{"n_head": 3, "head_dim": 128, "vocab_size": 15576, "activation": "relu", "schedule": "wsd", "train_tokens": 1335000000}
Each number is 128 + 24 x the weight over the matrix's rms, rounded and kept within 0 to 255. Layers, rows and columns count from 0. Numbers have three digits each.

# down: layer 7 MLP down (transposed), 1536x384, rms 0.127, rows 1328-1359, columns 0-95
# up: layer 7 MLP up, 1536x384, rms 0.122, rows 1329-1360, columns 0-95
down1328:124096146167094106140117094155161111150163109147143099154102137130151120137120126111135059133124162144133155096160103156133114155150152115145095141134141141135144150111146152115056116156149181117118149098130093100105114148117123208075107127165167107125081150126140132102115135135171132118
up1329:099112084152070155142119133149144132175131148108135146118172140115115128088100146126121144067134137131122133138131140109139111134139123127130142115112124116133122108115108121110127157188121107110146152112182115111151120145131113121156089184077123123134100095136122114127120149169119159114
down1329:130132141123125098142089104125116089148148136138139121140154129149109147151140118107090158144119143092121126116138150160126124143113130124146131193130120142116135132139094110127100108116136147129116066112130146141112113148127118127117098166139116111138127144141167140104123152146090091171
up1330:131154131144106124125127160131101157154164127118141163132144115137109155123113128141131114139089108095137147146149119081129140105078130161120162116137125122109169168115135133120146133164161146130113178104151158141156158113158116119131089111121110132166111106112161142113132132121128167120
down1330:106117138151143099128117142121116118141148117140141098154096141162139141131129115119151114149161158137111128128135138097114136105114131116163093095140113120164135131100096146123108158150149102128088130097102127145116135093125137104145152102103137143075142114117115139110120123109163142122
up1331:108132101135123119145137118134152084124148116138122114115128142142116139168156115118115153115126109149134115115143137093107164144136115142148094128164079150108125113103110142127095128124103154132127118122117150119150165155090149087133156155114144098093124122128130161136160138118150111117
down1331:120167073129134156147140146144164092147109085100138137107126160149134137138089133120148097127164092110114121111159154118151123155145108075107122153139148138161136136113112192142126096129140060041075138142070156158124102097108093155154165125125120089155172164147095106071109087165156143115
up1332:102149111132161124118108123142111157116169131119150090156114111145096132128154154105172159149152124149141116112093154124097113128133141166166160143130123122102142170099117104097109148108146123152118126130146118112140117108143155132110127145110180127108124068096100160158143115141121114142
down1332:107141157107116142143159129089117110121124146172101106133141105124137134120106133124121116115137163149106122135146078113129103138134120123124111106145160119121133080190138094127114100188128129104121109135138143165115091187139124075162121117115087140124151127150119129130100131102133136136
up1333:146101101149139108142137170148093111153118085152140075140127118076119105126141131126122133094123129063141171140152136128156130125092120143137140114138155116142094154147097128146118121112122113134138130123156090140131204110138148167148100136164107102115118102065115108113139131145146131157
down1333:126135112141145137125128107149133150143183130130150110124135129115172150120155135129161099111141163124166115117143114126121168125114164154146102110142150125151139178155151123149105178146119133123135142116114103147145148150103165152156107121137141141154170115105134123097146097104157143190
up1334:131112107192109143126122135160118134150127158110126117110174110117089133090145101146163150100113163125113114108134146103119136103138132150155130101101123113115130142139143143132122121103069111136120098179134114181116126090123118158139105183134146170143128139123102084125127110122140108110
down1334:111136133139123134120130126137164118112110103116120147135125141147151111131109159168147087103121082101131116086115124139147057194090107105123084130145101130111125113150131144117140119119146123156151145120113135086147150143123155136129144093132129115171147133133117122133121135137137123128
up1335:108104162092141117122127141152109120129130141123103140152126073117125135150118129124134114140129140107127175139127094115145136085108164120116159112134119125174126158131127103149137159122057136120099116103159104151142106117158114156176116109121107127128136141101123115106128151134129137129
down1335:110144100142096134160097098114161115089119109142127107130155183138148092119131135135108151082094070123139098107137136142133127158137085128121107128089139169089121146104121114127149111118119109108117151142121133111150107134127133118132119099086127115151128116164116129118143089154134111103
up1336:154134112132115121131129107108144169163131110116072156124130098111098150111134141122147121143080141143093105170156147105107133139101170121125163126111151141105126159127141120113095113149119119157170090116151158116144168132147149139121112187167087160125146133115141114176075152164146136155
down1336:120104138104128146141170141121126108115161136116127110128135132088128146152119127136125139098106127114119153089102142158131119162146089156131134108118118153149141163143130155113200116085112102108109120158126151076123123115094122171144134093136163115142105139116114151115131135119131086141
up1337:135138122166094099095126117097120147113119163144128169106158118137093111110121083126125118158135112109115120120144138104148113136106099136140144144113142129108172147081105158117125119167176155156096165178124085120113110105106148099135168132146175147144128124127134161137070134095130099117
down1337:094138117142123116139157138132140110139133145120153114119123151116116129166107126140139112160128144137130149138123091116119123120130171162135117136117113135143145126133106117151142078149084089115141164102099145107125103180091116182119140148147156118115135110130145148135137134147103111131
up1338:166150109115134140150153120088126127151121110147120145089109160181172158111109094181119141162131141133104138140101126117098140154107109154155093115126137042123104103147097157164125093132128105161127085116140091161097137119167136102161160095163124223101149178109135128152098139107074141125
down1338:154103126106168142167124139158153085161109095105116108127080065145165158172136134169094160093111145123107131136132123117157128179128112136097105124133120151148133157126126127116105096167118150141106110130124099129170156099121091149114094127113140148154149142111134159151132157090098140130
up1339:139183107142117144144102098141153138109161108102150104114154143132121128106134137110166171120125173106111108140133144127149123076147099158113083130107135138142063132109150111131098186136144128135114147118179134118097096166074127117142157149134106152170138161139126112145147089152123147109
down1339:159143119076100113107119131075155126112140136161160084139135149138152160111122155115121100165131110110086164150105166120116147112139158086092104135113137081137128192095081138177137149157140136147175089108089122133131149154130136089129134106135102110171133153142111115122135200090130058150
up1340:099116134146129135130136142118115159122137131096098134158158127170148125102118122114119160189136120088131143095108119127128116173117132117121162122138105111130114100126117107135116122108133128087123091122142167103150157057124153104148132130144110121112120130119143130119127113164168094149
down1340:183131129122112112113148121154128111123145141095131101115114136141131138123108102132140138117117134106134092120148131146155103134095139158113119133083157141120139127120151134052111124120107098145057140164179178121125112145190103106109131141133148115133117107102116120119086143121151134117
up1341:123101166123145122105144116094166113100150131128162143103117130176081117087159130106134137125117086113146118139163145128099147116123143168130106102121136091099116148146132123141129094116188150149093116124129112124151134185139144103124097123098123125121105143120125122117106119169110127148
down1341:117120155115124090140121152121118138149142085161132094106106161131114125151113110137128153124161136090124085133112124172074114146132152129095132159151121129099116089112128122135143114167156130119123121116115111122114125120149114132133184148147131131142134137127108125123162107145116137147
up1342:105101157167144156130127111160131132142154127101112095134100146117161128113144146121089125142152119140096112153129183114130115123094107166123168137101098092103135146157108185153152117110129178113143149143151118162114138160140127112145132132132128109134117162127126114144118167122108111141
down1342:099145091147122145110188139101175125119158150159147159130159121094102113136123104096131134168091103127138147143113140112151160068119142119106153147114111131120126112106133116120151129127132090129085183141130161130123106155120110175127138148120131088126125094136203136113103133139159101116
up1343:145206148178060142106135040123155105206118053112113165157081179112165108083115126207127164038176134109081112152137160132103067101130091141147147121132089138063150182100153095076138140148098205083130188151159043099167080133149103149180110119099152129127138088133141128094125134124119096075
down1343:144143124172149149119178144140134142099121095111089120121134106118109128098112103131154152094097111152101121155118109098140160096119096139158135109121078155091116143100129084106135127135121143140079143141148090127157126117128090145127116118126101104152127147144131132119100136127093129150
up1344:138119131087082152134096174127145162087138103153121126101093121156095137115104122143106129135131157120140170122125159118124132160132108117172121143120168135109161139134121167119130158111187159061123099152138119133149129099087132146091120097112132091122161176124112137126091134118138139114
down1344:121132094152156138118160137156111126133102136167149142134167179161152192129175093137170137128133116177099125149111105129125103144117088135116124145112105165147127117141183125145140094124123101110109142093123134123126115155161157155123136102143128155159141119133137147122093147148128146153
up1345:102177107118129193134131110130139118148076128127145107165094119099135100102192111116101141126145156119125157146149098137105129118179113130085119124166106110165102100108088125170185131113140102165090101132114160138102135124141154140085105152124159164121078137116144129135083127109136095081
down1345:143122138098069136152142117126118079149136072136112137129116152088154125138097136133130153075109141092132148145137131169135163128115137118127143113127134139120148155123143115158162147144126151114137187148124087139167134134129115132154103102120114089074138128133112136134153178116095113134
up1346:190161121135144107136069116091137177132104103157146137107136102155126112118116137169106122086121120145139134110099127065147076088142170143094117084120112125118099095111124181154121110127131155142144122111103116124105095175166136057126109091136144118121122110141116091139114135156163157137
down1346:139171186122085115116121155124180122088103107129131115117165126082141157067147145125120111125112123104118150118107120140177156105161156122167126159116133116194139154085119189164085109094165173128148139089137106073107091158123169104148117116176146176121140159127137109104128089110117090061
up1347:142134136137140064113140175144130085135125141095163136081148136135112113083142123104123120104119158104115134119144101176140104153127142143108131143091088106090146162113114095113103130127129113116126179163115130140125146209153167131155134157080120132133127163104136103089122145115172164119
down1347:112150111142106167108118099108108164136131157166082116075085181142140165136093106090113122142116097129112142112123139123101124124173131140139114113143115107145103152167159114140128174079128148106093159162116154129099110125153107119118166137096057148072133170113119108155108144117164135142
up1348:104145137140112160114133105148062105137189179139137126124145084138141113149133069088122143111117152165086099102140182154128156146146121160122130128127133128170054127127167180106091122133136090121145143127134102132137104134119114106144103161156144102119106150093149142082099126169116117097
down1348:119155170118112113090142146133140147121096137129132106114128099128100124146135130135131133118123125075102115167137089137103147131105142105147175110108133151155189132140127112099130150127117112142120134099170136095116129159109113113131130148116128137125144129127126131127129129166154174128
up1349:125132132152160102107097125161138166129132155106155156129130137094128138102148154092136133180098115130136163169095148163100183138130146097124166145160133138116156110097105147125106191136080097157145149144150159128125142138142155119170086137112116136135110099126164130101176159184120124138
down1349:102113090120112100122137100140159165137084119165145062094109084105166095125146109069112115147119177129063133077085109148133147164107122121116125134115126186150095073115139121134101076158079133128105120123129151157135163141132137147151157154093149096132129108144130136123149097123181117110
up1350:106098158172137127128113110152080107156135120116139167083128111139092105157148129167093119119129122147159144104110144144137147123160149135136140111103088145137150101125099114147111117172121152171090102151082148107157141135132115121163133141120169154130103107120121125155134161134127141171
down1350:142134134127154130128118166173105100112093156101131138157142155202142151146081144126142123103148162135119122133192097096113144126137151133137156147149159125131119173127149080125125119128080122155115145091093121131124074143171119130125161120158110103137118116111107131096154078166135164113
up1351:130103170104131154132155107174142151092127089142117121133106107114102113099164157108104096099134169102116108125101128111119117132162150129132123137128160140183093117130130113147131156107118120145193114153147121110125091131101092100130160164094109113121121119135126132128125192107142127187
down1351:141126128096087134195162143116087118123146140162123122140103146112077106115129109175089130188146126101134145141207122180176140112112096139114126143099112158148169148141150114121098138129123111130105103129138119098120145126147159155160109146123168164106136138127115126138159101159058167108
up1352:181116142076151108134140119164144143112138116126127128128160140141088127082123127118157164128144120167111120137136159137132139147123113115126139106200134141167115103101157096145112099141175101160138102141135132109130103154140087100126107106106173130146127129142105113089141164147130182110
down1352:155153116083086107117159154140152151078120133101165147097098134069141104148152131101141100128137137100145149142048151102129129096130142158132080179198182107124133132176136133156149161129151143133127149118158086098168113131144115086132183146130118134087142092152172151136140182156142111135
up1353:069105123158147164124095127114135122133108106112145118132141163109121121128125150132127125126128164101125141145188120118056133173136171126133163115100129129176126101096132156141131137133143139139124177106109123140074082153108127122132117171127139095129116127142136152129115154089155162160
down1353:134131142121071094105137096185142126185144134107162121154125116155181125117119150132103118079112150122113161123100139140135144131098091119106121128152075140139134118114196165160117117162124159131103111115114122124124117117119136171131158146089131104161146109113116101115099097160135183151
up1354:109146114139141120136157118151104124095105189139135162157098136119152162096122173147124135092105140118134100100121114131142104144109123124167138074120110150105117136146133119127135145153089139161097098133145120137154121168122134097114168136156161130125139173110111090114114164127131094106
down1354:104090115156107090127147133141115184136090099085146089147146129113083123158178125078101155106134125129148134155106142096156132150070140143122137151150118102069163111134160151163065136111090085138082160140128123180105131132127088121155160159109099154130150117173171122148105151068141126118
up1355:143122101147116096112113114102145131081132178137109101090148124093135119136131094176068150129114110131152137119142080130108125108139159148112152116139135132125129140095134101147077117127126108155119144115080115143166120147174127113122147136137146145132128124144128117092151113161120112081
down1355:126114110108098112140101175109150133113164161071137133103157092102107126142143119109134138157129107155152163128110128101160113138118175152129162103122119130132115116105130111095132102125081165112124131128142150131103120156157120142092106098134113134153145106179152167142128119149095098158
up1356:129133152139104108165130174140166119141147098060112165175117153134102170101143180125134163140099143090107107122166133144121131114175150101149153128109117154151170079121116124134165135102138150130112151117116145112127119143105125128119132133132113105152106134146133095151132148096096100128
down1356:090180139181100144147125123145159106102114094088130148123129127089123169112103112142106097122082088129136157103132161117120133107170144136145121086158081126107164163124157128138128134149147146151142146118153135146107146108160137134119131117146090150113115120087123130091146116096138100146
up1357:150132168160162124122141112128128118113109108104125109139150142101125119113111133135109087150098081150141105142147069106112101088129155135144147121106149113148159115123143173161135091138164128111134134128129110175139142147125122114169167132125151165151098104198051141126151105105152187109
down1357:130108125127118108093125142107119147112143185107107120139117115101114146134177106142143114133138111142119173149126138118099145135119115122113134133127103140139098121117118126122153126121120125161111112107103119117120158106127115133096133121149118126101096132147114110136140152117140133116
up1358:098157131147100113128114140156127118101144096110152095143158112111154159121142191119120127139138103115132128182126119084131076097108118122112133151147124122103065120099088154143130155120138136131111165108101110089143127180165142136135152090055136138143133124134126110155122115125128122090
down1358:155149120101135142110144125113101181116132124164114133124148118138113169100110130138111143118121136129136144162129099137095116138086117176098116119123138130163129101128117108140121120169142161148142130179133128144092145113145160122113078165108161138158117145135112122126176136133136134177
up1359:102170128157106155138133143145137181100121109149110143128086102104153152144116111133116132141123082120128125111101115129138134109127154147132136106112129150113106145128131120148106178140077118145106138139161139080108098131156146138105128141136117151172092113144119109145132103107141147185
down1359:145103147124093115105123088151134195100078087132121106145122098128147142083074158135129140110149131114153142169173125093183103108118122127112108115127132136145149129150119153167119117098179121131157123126135119116112118138103141106146107159127137099155151120116112173120103111127142150108
up1360:117120118120169110122116129109129115138166111099131088098173169113126110115107152144134107128116094150136106146129153155029171163064131143143100106137128122096143149142130096142154089131056111137127128105102140098089122117142172133136134139131108146066089145092190107135104132125144129129